python train.py --intermediate_size=512 --hidden_act="swiglu" --init_out_by_depth=true --warmup_steps=60
Each number is 500 + 25 x the weight over the matrix's rms, rounded and kept within 0 to 999. Layers, rows and columns count from 0. Numbers have three digits each.

# gate: layer 3 MLP gate, 512x192, rms 0.138, rows 274-329, columns 32-63
# up: layer 3 MLP up, 512x192, rms 0.145, rows 274-329, columns 32-63
# down: layer 3 MLP down (transposed), 512x192, rms 0.117, rows 274-329, columns 32-63
gate274:515535485512516491574519506529492516527502509526476522482493490497531481512518510504523527467532
up274:505504503489528536505510481535531486503500475506512493509496500500483516488485509528527533498504
down274:511525487541480476500481469564439526494514484491494504502479504505499499513518505527477503492468
gate275:462506447499516464495509498456497488556495472530495464501500519459468512461487497460571477495490
up275:461461553525550493543506492496459470538495520502497432521503498465495508472483500475540487513451
down275:548492491538499520427464514464471479572457518543541471475546509508521493507495499439514470495490
gate276:470510487519463497521518518480504533469477496473506475506511514493500517508465499491537515461532
up276:547486503476539473474482425514471478502552538506507487523494474470504456514525514509445426531484
down276:514484536546490484520556458503474482512528443492507485481452503497505501494521496459488495565508
gate277:517525494491466475456477488483494509556489522486502509496506530497454504492513495530518487495480
up277:477503477481485473476507492473503494494474502493480563496484492490559486462505526505512504481524
down277:478498499509478465504534485511493483473564537487513548498487499545487516500526476476470492458532
gate278:471460499520511516518508535494488467473466462501484486504489533486506494510542493544502515500439
up278:502467453522492535512516526500502460513493518505490486502458516492517459539546508549495510508549
down278:502472486482493542467511446482470503517494469507487535502477489468544511488512519462493507496524
gate279:486498501537473513550498482488460476447509522521537518519463495489539495509500453509505485532441
up279:512482469533479497547531500452534518509500481482515444513522494513513527494469540522502486483510
down279:509484524511509531493474468511483523474511476449542440504530517473511484446528503521543492523510
gate280:503487509532495522493512506487496486504499487489469513474457514503527515541512481542528484526450
up280:516526474502515502509447493475497477480527486520487457434449529532483469474484436506494492520477
down280:489529505486501527515559515519522513498496509475484519482528481462539493488498491536506490497481
gate281:481564540483530491495541520479518509491497489502454489439509512532556489494521537492485510524483
up281:462507490495488473458522435465485486518508527507501516497522480515530459539467503490469509493553
down281:542513491526507523526513517480480520527482481550477534513517458509484503500490499463496487485493
gate282:485519536511513479517475457434487479504461509505451504519474498512476448473479540498572472499493
up282:507552482463499508515485516495481477472549464510524520491521514521462497523484553536474488489491
down282:480465478500500507493468494500539500487502516510475488506502527498503516505517523471517500477508
gate283:491519520545488522520450484520526489482488482491561512467454508545459491475484512543531484535518
up283:506498486482516524482462498497529498495466485450473537505527494511534527509523477488478493513559
down283:486493568502486494526510503501521541544483520528555476514484524512463530479464498507523480536509
gate284:521528526490527465522521468479504543498515490519531498480471469507514494474514515526493526478508
up284:520470451502484477570511519479499490495522534511505508492496489517512539517519554467475528477523
down284:483527491496505545526478448515484523476485470527512476463482450540513510476515520559495495534532
gate285:530469489462530476517474514509449507529554509457462507507501483491489524508441501515538474469499
up285:522469444513490573530475512458536483468467513485511534502500457484511481530524530530502463551554
down285:571516466542523476464476515486478524522516528488554489504505528523503531549493486496490514496487
gate286:530478537469475498477499497494463506472527491535538541478498499481473473488544539533449477517540
up286:509465513524576491471520526471522440483542508426495470493580456494479525510439479509524505482465
down286:506485552489496567450476513522504490500531518508469505510517515505499483466530483476552463460502
gate287:484501494540518465485482497494511465508523567495510512502478492492486520479490504507482548513516
up287:467499482493501535531486477498446506488493469535476492512469455468482467501511505481502485520508
down287:463484545516510488503491455500502538508504531518524498501477518491504489518501507541458513506508
gate288:483488511554494532491469509505489571492542502522487481520488481471469497533476474487522524483478
up288:519464498519504501501481464469486545495525481519485466515543506495501533539477506492456514470518
down288:466536504508458529506494512493502527528480469496512457499492471481520499489505517482537507538463
gate289:576506497519491509504464516450502463490501534539507511506508563494471461533459539475496485481521
up289:446484497505531567517528523490516460509475473539504521486491509500480538460508484499481535474484
down289:521512447470522480490505523498527548530526481520514479489505478498488421512486508528523513499499
gate290:469527471513522499492489469532499531509503467469502536532464494531520495464530503540476471484462
up290:481480477509513485499505495525472488545519517488513501521501472486499504496498507500529501467479
down290:486515535475486472574494513510499479496484487475475562510530524523516547459488477487515464484525
gate291:549534521478473461543457508498501528499519467518503454487516513447470548536487504550500490493510
up291:442466502482520515506520508529520534503526498525512465503515492539505495468506500487532510518498
down291:477493498519492474491462496477468495457480473483458566490528502502521474513486512487471555518516
gate292:503470497485514513495522514469497505502495476521496529521490462506514478501448506468516505471497
up292:492488506487482551488535493535499520522485545481500513533538478526511485544491486524507527512499
down292:529453526494516524475481503521464489547481535490494468539560489541495518499502462529544447506510
gate293:528495497506520470470506461554535492487525516516523490482489484496525516459474507456478534506466
up293:444456489517514506494514501522520514551545523503481522474459463486512548468508478455503538540488
down293:516498484485521463513502456508515521468475513456549507523526447492485550521515526496499498527484
gate294:510509501493436488492529497496483492534498520518507510514558468472506556486497546514541480492491
up294:484476471489531517567532521494470514485536469490491503530506485525518493526493473472519512491467
down294:476523540550500560478512525475543503474476524486493423500507487492527509526527511474479541487509
gate295:475457503465494532485504526508519525534458491487504490494491465450548514514504496526476510495505
up295:488546500510490485483479468485490502492499516497482498515521507522487494509517500482486465503525
down295:487499493471497503525451510496514444505481509515493489467523507540528471536522518499539532475465
gate296:560504475486502495467523542500542463516525538454470512512511456513502513512510527455530460455534
up296:480486516498514515512468533510450518496483503535487478515498500486445513498460485548504521489507
down296:510432516526496541521502520500455496509485488520501543483507465503573483528536516449524463518443
gate297:542524476519493501513517506508481501531506502487490486482463527476499502507506483510524512545487
up297:490537541478483500523491557500503517466461482455549469528491529480465493511537564493479497506452
down297:510483484491517466500506470535510487488492512548514542463510450486473527494450465517501535495507
gate298:541529484490502435509516439505554490455492483472463511499480512457494466537457498525522502501470
up298:514525482507488475465486497478525487498504494527465492537503520487481539492487513510500555436451
down298:448499422467490477493502455515514473489491515492484538481514495463517500500495486485470491480488
gate299:502491502519496487452522433556502512490563528523464476465485473511493516499542508528482482519496
up299:479456511466478469493519487539452484538521507529487566452522486527491507473518522546470465519479
down299:471540483491481483521488512466505511506483512486567512519539411489524474513522492506487511455497
gate300:465485532534483506493536542556475475479498539493512488490485512436533492475493469497487522510508
up300:563531471497503500496514509489481537508487527512530530537467446527449499491520469474524494475518
down300:502473502482514479469530470479548475508501547504466500500504532527477501497544509480504471485475
gate301:499497497458488507532466493522513521501534538520482526506496491491503500526493549497522501514464
up301:511536508534513509504542477480486521520525528511499497533511476483547486526477523549497515505468
down301:528494503490497504495472524444516478519492454521483489480503461523469527504473508484537497496543
gate302:510498506500503470498487457498512523459484520444481505487508493524466484470498516465484484462527
up302:496504533467472489499503506491497470537466504488478523523516477476491492521482454540518522474499
down302:491511490534544501519505520477535495496499510498551502480493506471502539507517515532497504503494
gate303:446435476484528498532499473500501515499438525488507486530525541536515485505513508484465511534518
up303:565527491538513490497531499500495473495555475520475490495510497458505525519497433540526522468487
down303:511500515473532447521487481514499472498478470511517502485494432525565533519507477501500468490497
gate304:497504462536465513511531467501497511511540494471500491525528458512470514522410477494532471504532
up304:523479517481472491480513535507498461518512547489477493528502524500514487507509505498473501478512
down304:515475497474528477518482503494488477490525517513535449458517485459486476484476464498493512536502
gate305:522490492535482504467520529503463511492493482503537500494469464523454500503538507519525532503508
up305:480441531502453526516516516511499529457495481516520539490485461464491502477534442541512515525499
down305:481562478485493482524486532468506495506487536455508545498520468509514486506458493485480515513500
gate306:517489480561540520506496540480465535531528497538503511532465509493545462540469472524522545508470
up306:502510481509524515474449495523506560553526446542559488511517494530541502499524480524507499468540
down306:500478543520510513502487532570553544499489520480551434524529496493475516491518511523490510498530
gate307:490473488520468483490495483516482502490481479514499552482523450480481504479542477504518511485460
up307:514539509471508436503513470498442482460476479464501484459504466485449504467507494502505519520548
down307:516483533485472498454509514475509453499526499508478512508546516460531518462453486485496501488460
gate308:477507531534471482465482524491484538486504482478480483469507515545493532495484504492493500497507
up308:505475502497458494508463515481492470537487493523488497490463525502510463485512494498472503509495
down308:496470486533514527500488508530458483513474505506516529510496497474522469482481469521503489512526
gate309:494501500518562465569493468508450518478521457510489514501518506496524467508494506446516478482508
up309:518545472470494537495493493474530460483438534468510489464493513515502539515544474533533455551496
down309:522495485547509504506499519509490508520533488522481534493484501496473526491457543474457525531521
gate310:497503475501564499526503468464430504476452533526484521517509537493485487522503531468461508459490
up310:487568509489507542535482503497530480473528466473507509476493502489458465503471498510502451505508
down310:489497508530467534531469519509466505526492524506485488505516518514549521510524478505537528501476
gate311:507520507507469534530517496490487510484496531509515512495499483525490492517450499517523526516532
up311:491505473521484502479467492514514515556499470531471512475469511487538497508518538473509484546504
down311:494499523494501503520505469488503506462516494501506508511533489489491462489514494516474534477510
gate312:450481464450461462493516550508470478532507473482462473487520506488528495479482507499505535524503
up312:488514507504474493526491526515503472550474502511485475446564525471506516500490512544573448501524
down312:491471500483458524496519492511552503556483509474510519516501516479508484513497513516564530484516
gate313:515495494508560487490467469503520502491487471540468547469514527478521535482506490515495512503488
up313:501531496487441496470528466502512535507475455486473452506462508545495456514503473516469488495479
down313:504455541479524523510498530507447437500497540528523468483513512516471495518534510500538514512514
gate314:495524492464491497504515484474485495510490475458466537453515475487464511489470542496522524507479
up314:516490481525510475481457479504524494498491509512504481519494519488539519528533468514492495531511
down314:504481544468485505502524517466547499511483486508480475536520535487519502489489522504514467488495
gate315:467531519494518445507483486503474474473489519446488474530492525531506496506505464513501500499492
up315:493510474516474544488497523523506558500513502541448494458511460474439507544523516529505502497528
down315:472476533486425530474496542539496546501502522479498512505490499547549426491520499490556498476526
gate316:512487455490519509472525490517497523471545506473491541484513470476473515466475493453502525550513
up316:512543490477527532508535489515471461490504472508502478495503477473493520512461490560484513471533
down316:511492503553532489492525490481545541470513508489567427481522494522506506511516491510475506483522
gate317:498525481526490525506475528511491530462482511468491498482500534520472494520516484497502498510550
up317:516480482479498446547460468476502462490509469543517513500520489444485506492478499489512477492495
down317:494513498497485514499491523486491511490527509485508474522525519516557488526493501483523530497493
gate318:475498520500529524506511505494509526480465478525489539481504487441481482514478500483489515518529
up318:508481499491502507530506496493511525459497534487507504514533522524562500501515484508513492476506
down318:501499506523490517495482509481484502523493490496487513481503506476493475503494488516515496503501
gate319:480489532506460514513495486527463489466484484479481518520473555549488489462473488493486530500492
up319:481498488519504505497447540506526476459481495459505533476450517519527500494448469498540468505535
down319:536443536505462493502527519522503508490463504529506497480533525504455516517506543467484519490492
gate320:487519530507533485516478486490453488446491545513527460489509548500510506462490506487524481513488
up320:468552481516464548499489474523541531537488471521461545511526490470482458478514482524502461515532
down320:501456464487510488491499477515513472515488546537467514508477475505496535466496504511465490516521
gate321:473472532485499494522460519503515491495508517470501492533469467463518483508551475501520533513516
up321:553532462530545519505542491537474503494500492537513519506520522514457526496446498504478478516489
down321:459457537512474549514521479504533492492541492513460500500543480449517453537544497522521496467517
gate322:523502457503526540520507467491500507466504483542476491469422510494521494522529496503474461459461
up322:526518479493534475467477501456466548499465447476489522514478480474557511502504427564516480522453
down322:559495536511480505509490502473499536531523499504509489483504552538496514496472507498490530498530
gate323:516495527477475483498528487476444523510458491511498488484457490553536496495429475499489463475522
up323:499498521545489500470514475514479514518492488513505518498500513501486511483440527510519493528503
down323:508520464520504497475486482498464516488463503515483486461503466508493530524538500552483551498499
gate324:493496505513514509489488541537505530521501501497440521490493508527537474481490531544505491543496
up324:531558493483481523506517535505529504522517470468539539499510502483455529535510473487503514474536
down324:527475482499515534503537510478489479503481530483506514499498448545479488506544555567511521562502
gate325:543489485516474472519487498486444516523458488534484516480518491556502515483542468487500503526521
up325:564544496462446533512476500553484470438512542521532493485516468464522482547520503476498505512492
down325:515456537508494528476552498514506494472483489510480499554468497467445530492453511521509529475495
gate326:464471483552429495487521536507546526549497524501531491503466499499495483468472512507522504497488
up326:505525500516499545480489475478524465505507508548519526499528493518513555491480530518498528500551
down326:467482503457533472506503518488525501467442515501485506488490487465502559496527506500503512506481
gate327:520467520530471508498492512483486483518482503531523470526480542497521505457480494496514521461521
up327:478518471506506526472478514472512494480499466473490500473512469507501486559535502520482513508488
down327:529495527499507457527493508532511488483514514527449545489496503481548513518506506514469532556512
gate328:443483484514495514490499502542534464500502492488470510534493475465514488503431491479532459517494
up328:463496477484516487508526504501551529512496491513466514533478518471474486490458486478519524493478
down328:521480480530495531548521481486480503464509516497504545486496455478497500504478485490481474520515
gate329:498540503521496480486496483462462482510528515532513491478481514487498494548504478520494507527460
up329:529484519502531516514487481546561494484477498531522517483521501494502490507511526494503478489487
down329:519510491515478477475525528517477502474474541452490542543547494502485493466519526544518457512518